Each number is 500 + 40 x the weight over its row's rms, rounded and kept within 0 to 999. Layers, rows and columns count from 0. Numbers have three digits each. The size before them is the row's rms in percent of the matrix's.

# v: layer 6 attention value, 192x192, rms 0.0933, rows 150-166, columns 0-191
# o: layer 6 attention output (transposed), 192x192, rms 0.0841, rows 150-165, columns 0-191
v150 093:477538520493451532527463505521505561473567468549461468511503487392456435474550468534443427462595460529409547436515472532497388470436538529546522534467478438475533534521529480538475509561545517478449599487560510466499562425493469444547541483464530463477526478511576476457469455511589511510473460475570466486493553541450516500478462495487493580481462480506500480457430438560476489547544487551498502508505502508488521498487475518512479499514546522476511586575544533536527460477510519499466523530478469440525437504522493482528480481516437537503604460445508562495528526512474520543
o150 091:545487480547449444528475460434494509437525424466464494509497442491458561562507463563498478487505463423430487447480515492488466509518552490490552506554441463516450494501452528514485451535580547485441479501486497514483524477498405416460448541407480457424544444509519413463509502553545497464513493435489524524447598450506452506530402516479505573534484463491424560476534479541507440481469501556528455473470465459496477549462496529480513588506500549466460544520553440554530491529531505462563481545532496500486534505494477526548510455476448455598499488523521513458452481497493461509
v151 099:474501439519483461493499595437555522491543478502573517526512413482565487470483548483512626521549492507520519490514575442426519452506513515468410474465542452491410491538459542408481538521460485495543494450534425488458516542517542488461528565470424457478478498564570517492474511502465517475496537441463545481504475503524506540456477479503507557566475488539483420474489486479525463481539562476530490474412555470490529533522484525549583549540490471513481555557524543493501543556422559522548520496546528438522500418499582537490525488518513541497498517556511520450486485448541507508
o151 104:485525514563534512540564512521529533574437546543516517452515500486502449460546515512492541446476555512474503448537540570526552513504538493479382478501536510464512462500532440421501522532510551477504412547535474521476476489466441559474482487487409526485511494512481557448524577553499548475522440454425442454477474543474468513529557495484530508465412447497540470432494546462461490497516478566497534495511499481460485499446554590559465446485534457526546505481488439556519530474461493425514541531481549472532544492493549510533440447484405561504483465556438489553438490429474499511
v152 105:493460457455469483469442453478435427443453445438582577464532411480560455532522444441483545483533500516533563462576530465428514502502528530551455463472488536531449491502498524498557488445562456486507550457502449456563497545519498553482510455468544597505527514514535530533426504458534389427558496425531504533497483505493509456473548454476546466521475424483453508540525529477503538479535517493534524526464564471487443488479522540516452513473532483487552444522522553474457491560473529527489523535446510499520521543498505462481505512439446614546493450492507529499531463557520517445
o152 102:535389579504464568508505503522504546519554438514447532464530485525474529570476571464499611508546511557521517456497490495491439466546506517414496499570549429464456525485522507422515553547574491537532557431456474491521439529559479485594558537451485524540521522530540622531479487469543568542510430486489458511477453511530527452465522545436499571521495522527465477466476520459493488453476479518528528541498494490561477548471522536536468431471533538511495525507534596463510514434540501447506517490523549496534512570508508511572447548503471522510452491560524484503475514500476492495
v153 104:446485490468535551487510463577575437557452475506450495527530531526527516476466488465485494498471579492423550455561482488493501526468466449482508505594475494450501509489517561390572475530512466492514564447556500607499459556479471537557480426490526441538509534485593476462529445534416494520533502556476544546450511475507582499544427488511496458538429534544521566555506481456538574469458537519491444513507464548525475482482523490476495427495414556522493560463487496468484517445559524521507460532458482473468533517505455554513469512525539473481514510488521459538455562511427517510
o153 104:506495464496503455496461517455536526459429553426491550441480473535478488496450443450542462507515459582551554454460480535513479517524568498546546481494504557564527519514494440445484494437456457542534510541512508545432508506530531494443520381507558525494536506426494485439554428547494534522532557479513497473527512514456517493392496515495479483496502448515453541488535534436501552453525502455461485487521485469523484483537463512528424570498516527524488559432548489448499452526588490601447489444508520488484518481533483449498499514514542512404486623524577475551507482532444520480
v154 100:450521481482475471528479431405609523482483585518647531553486448505470473508503501484490476481496451546437514408538460454536499501503504494482484473560456458488473464497538410514424501525528452551498533479457556499503507474522451524531471527536558542533514511456526504504550502504507514436551561466510440462545541466532514520552514549511509492527463498473525447529467459504523575535492517516505536422395472504521508557444515484490406488491507567472482494460505515530499420511463569585531489526451467543492577493554534537510555526479504488471483510530562419489522434504505505530
o154 095:500568517497470455455481503444491518503470495527552509518562456598511472552447555484507551529462459476538572478510499469515494469498537480499489560445509484545534457499501472537513520502484503502502479479465531491493500434523592475416526482518488468507455442526508584519507482543550516490485518464469486515466448446480476535440466507583486605480498461463521485554473489526557379491452580436544500513486512479465476452476532568478506537495444529475478596471397481464485532447506536500524454484501480484510524549418511567539506504459507477543524616590488520536514568515428531561
v155 105:479522444509601518473542501436508491537473612530508521622522527470536536523518463455445574503485514593513515500491485517546452500523488493537496503437611538516629487485499469533517494528473607462502544422516526553441524567455481504550499503482545483608492505535539456496478492534502446538518573486572554532475508495521465483507490467561476478508493516477480521440551529594490505499500531526474564510449456454498473498461518464535513531488478477525529506515499519490579498521512534516530420444503442488569514467553516479531479481530505496524539488436566514541490452560531507473
o155 103:452509516563510471522527438433510420515444433446510432438555458560506490486446481518502468578507464554537606467524540508545445516543446470506481514437457559480496510547516461485563491491558521550488504474505489540465491453532437503507519566584432461519469466537539473549441485543565542457504424460570570518500477537516546457479543526484534475499512519428458505475507461546545500459531544448519508528498401453513457481517519479505529549511494430536484465595502499454474491498469504508415452534419486492525532420466462565473498494563523564538525486508511510459500528498523488496
v156 094:452478477555543524410548516511488505448472517566490482503529490452458493529479533515499538520443556486442460482455427544461517483480535481488532502547411566549495507469539518572454470521487498483422496492483531582527557473469489471550554485429518481550549549475519493561462530467447503529453524533444457468530477570547514556489480509462536495493476507478530524611464416488501513444490402522526450502483469545556504505536514543476463494523476539537435548565465531557554551565490469552531456454515586489477582474530518500479506439523498497512436504525476460508487412495422444537
o156 092:530517416582480496452450485495490511537444477535487487546515476471488521502474440491529514474496500487509516515515446436462521546457435482431513489450473586543467516578557478525519517456456481449556504474483487484572479488434502485458547482539521484501494489445495541530481569538502427517558518479514484456514527429515431493542503454458465486476418562445498555517577469480576502530448547553597538489562457452464508495564568477478511516435504508519512515529457519444580438467493532592509458389535494480565522483506470491521529486465491460492514534409488527564539472525440519479
v157 108:486517512537476445511591483507508535512526433465578588512550559485496384412554541447495581496569535503509498480517499527482433511489533495495516521573439443501508452439500534558490496541487466491527531464485620469554491576496611499492500541515533490556499464531511471528477517515482554484525465565405521555496472528480550472455487494547495506469507523524446428531549470477524499587531527477483526488507469523495471439472487445505475470513511610539479515515463464488507526489544534519453462526449454517475527534526503500529472541496513479508525540528465475631512561506530449512
o157 105:538528509528451497474520468468512443545470519418514562503508499465491542412514511518520483507571416454509544495513519440493483542581500496469449503498482441449493454450484481530525498522494511492434536488490531523470478460477564381450485512497461437533516493502545519430483477485521522524462579517550543518476534451469416389514560439479471550479502496563519475555532474505455558501527594535463550443430488417435525502431482439574518525557520508547474481503520443492497544524454525513513453518513496439500487575473537517541527549489480462507492444500502532512527494519490500627
v158 102:454533442506504490514541459510510500570434443502438504546520474426503482486523534507571493502473483543450474464466456531506427496475471527484518441593480535519580457525470437567511507448508485543511569516442475577516563471486500458424570543476525462551498527530493447532501506514491538463427464592618573518465458471475453450545526445517553522486474473553496494505519484460553500472480469533457520516434464484499533432541512448478523478498521512517521491413501478503546440440471376558501512443500518460474550526475455526514429533509515467517502481521515492496468515440546575515
o158 098:511497455491476425535487432520429534500482494461559502447491515515388520429457479466459473549534509465491594497456544499460471497456462478496523517587408493553506457529459547511427551487472473452473518532500506524489526518443518497456581551444496506518473456550486454497547535454519525495549480471511544478521567498542550566502552414513485458415548445542544518502459435441461532455453518516470531480442572480541455492485514539558529481514463523534490513547530473489559466598494454505531482483477535500545448516467501510513534549563473555525573531518476461479443518568556534468
v159 094:482535576469489488456466486492519471442548491472514479474501382502463465467491461520467522503596575556581459528462523529498556504541436544492522491579461490471457457515499520444523468564504525532472504498376495537514547501515422535464559519459520507466485608510572430493471500484493475488540499511512432533501510521500515500581545498525533564515449540534554553529548554414508498500473496539521511511499505455477498546490453493488560455505574485516401496428512449539521480446495486508501484515476522522537490472575492587455525559557504526512566563497532531435543448476483506504
o159 099:473489555487487504496505512450466542478490559485545485490498439602491536460514525473457504528471475473545499469465520500412514516580493479553444481475503472516459516526474470577451509429508543469494545498500533507421532499481526505512449420477519452473519499495517578459530521474520460614497486505509440495511536541413513529416535462544481519527470483501589440439551597451454520464509513502490551471465496578485488532490446535533421446415563578485487484506476520521458498577552572463498543455436545458441480530481491441504517549491490489437501560453492448493482544476554512474
v160 097:484481515534453535493519454386521534441512489525563431537449463471515449495467428548494489442482489531527535572537480486481489509573511494457459564423598440533533410463474482517468531440452499418473489508559442446528536573483490477536478494561446467449480446482433549505517490479578494502515555508541487585547468512545455527475482538492526536526433540484496503429555527538566560462495503508553493435516528543458492530480512454436563576446513522491491498487496469520439500581513474506494444470504490529430510485531480490473518499495497510523489523544462507464453462522474561423
o160 087:470526595510455529510560529538457440515516517497487448506540446447535483526466537502412482494536526470536464496446470527539455511526501533551480509532523510479550462480487527484529483438556482516446459658516456480525410513527477537544537489525471518477501495491552491446477506531566532440569443572538527461544401474529553498536467472551437491492520554392519483429571465534481472470517468534516510522487449589477523523493556470421525496418477464520481433470517485437477531538513501446450493512518470532546539526523507546508469537510502479486444474461561443501499528542511448487
v161 097:470490538485492473472524394469538518399419460454534527524430420541522478522461474499524549478420546511535497538547519567518458516542481490465543519505520488526514414447498537500510523460473466475501482497565494500454447564530547451483507552456541536515482558527522505532464412497524535516534551507487561500454497464544451471506446555465501504474523474515468463530525430474476469444447578493472525521493563509491486554569403522539495558577535507502514513492442540541529521473435579488543500569541506498571535497509537441550466454482505560456515474488525443536611521507456498481
o161 094:533496496516476480518486590494441450515523482422565477517569487533436496523448492471470558497537436528524527441572483550477454499538492543475485495465498575505439501467526477456465461467452508450448473476537449485526511475517499526529458464486531506511535552496526511485539493518509466444552497469493559609487513516488464489431576488499475442477505495472521462535509414577462503504515511517427462483465530539482525475477584510578461404525487488447478468528458550538529538431601434529451572570473541480476559538507405550466508513497492491536464505533504548524548558572439482524
v162 110:568581497428438504528484508520457560510562495520469573512447594460448485491466482470506450525489461511502479475478527490510449472527438482424508550526498505531580480508502467576573438481482539463483525502457505466464531504514463458522559506490526492477466519577505479513524472596517524437407471542545507502541430452529489548469515500532507533552478556571511490491472470447473534506473519542506508572470472486540548528534514462482473497569492449474458516491551496433514497432439447432539475539446464504479539481425603471535533506507533577580530461557492506488460554475573513464
o162 099:481559566521491502549403473475536501520541558422453500495532555463464464474584488531496505473482468518481481481520491343490457440415552522401484458560539506533456515494466547515497482528522505446449486514483475473507467524505523472523527502462498538505485457517442448470483539487492495487477480483546471474556523524468460541448562471487549503439463536535512553510486467498551594494537551522501530451508546435610516515497458495567492505472488498509513452569507480463520546578503477448465549493470506460456507384430527489531508576465452538506510500510433513502418532558505505510
v163 104:510518511576593494554517507436448510491492548449467544498541515523489520495504531476548499482458507517484457503482487481410550472491563462516492492509500496529544508519493463529489474487433461552597450433485513526552481469585509524460463493442505549528536539511501561523467470453463522461467548400545481547378441549498514542428523435494494516459508455442491517477481515502489454479534533475482449489399461488519460500444472525452538538467481472502514448539464574445424491477473561513517557562465485490490454534402472481491584579532501438468447492428489481497478473508561508489
o163 100:502486517487505516448506418555517600525535525558465503539537540507545487447465481505577533609543604501518528538457559509527515463502463429489463581499524514517536517484551476488463512526523525514476488469562527521539462505506479557481547526542481484438458493486573507472512530527463621502392478451472497517483523506411489531539531496519505542509526562555475476486508473510482436534496451486509519507471522513575511487451532549456562420472488488461569526528477574504530434374496539499493458508605479524482501469504537514488476466454576525504527468555475546529474493482482537499
v164 102:483509661496490536469535516471554435522548476470526517490471483483498474487579559530523534472507537449520551579459418514518474504547554399452437503477556469515462541534521446427549459470527453494555433548516495484523493556509538500453435563406481533521459453532523536527512526538471518457428473457527526490477507492498525552518465531492473487543446493479495497558539487450548511507594459489458487536513489505471460514535532571483508485527501574514568540533517459446510480531519501530520497464514527475508554468547520520495453545492554516508598588436426505523477516479537536459
o164 100:478437496478553597415550488511536539484488539498462565552521552459503464516535532473480455453453486516523475485436499560506507512517485466530508487461458576555456540433560482454492533484494568485476473478536535460536499447453496506501457471486526495543531474511489447533479511500437640460497501587476519423447491550482537499487513480486475514509510508459503405508482532492489531504586515569474504458488535478465528568495477481595501464411459510533466557415522510496478503546496473475440509439496538457550485467556543458530498558503496441547607512489519504541506500457533484596
v165 099:526508494468482496548488442488566580513442504495459511536483506506557511493518517440539566481500553553464473484459494518458450559442526479544464500590481457474460541484514525487456467549535500545424469589486482516527507519509503510505526477501563520529541425464500479476485532507511440647468481532400456518483480546458546486477465477412458487534495538546526439419560448450478448453527542571531442551517534570565464399514509477498480503504473583476489468483477491536501516463529461451501494565539541475469508525470533502529542543489503430561568484475468492496503479480431463523
o165 101:492493437482476487489484465459536555483536474498458477497475489497467500555473514486521522462398528523489541503504455466526452495562487469547490494487507463461433458480539484496439454487430486497471544555542486471486568517532512433469418524460485511532437466511487458501513499567436442587525477500591531495474577474480520489447514531525500455493492611555498487484485586521494524442559561475367517509518529463484559446512507480522457517539470412523441573488459520542529418500536477531574467531555519492444458514520517442488495544494551446554480566474482447498529451482465431514
v166 098:519546540473526478507529522472571451480545442514504444508516466498424484519505506533523547489519496490468517567433524454502523476474576483509543487450475491532481443552506474470452493461490566458523487487500440512496480525517509521457434506437497525449522454496532555504453576473477514387530611456524451518449438549469481469494532458507541519562494519517479436559530575513498402495452493412488481466464428533466440484451501525465473550535482569490536496514431558506451452497539549503524487546508508423443496470491531501551496497480546499544509416567423513483460501483538614482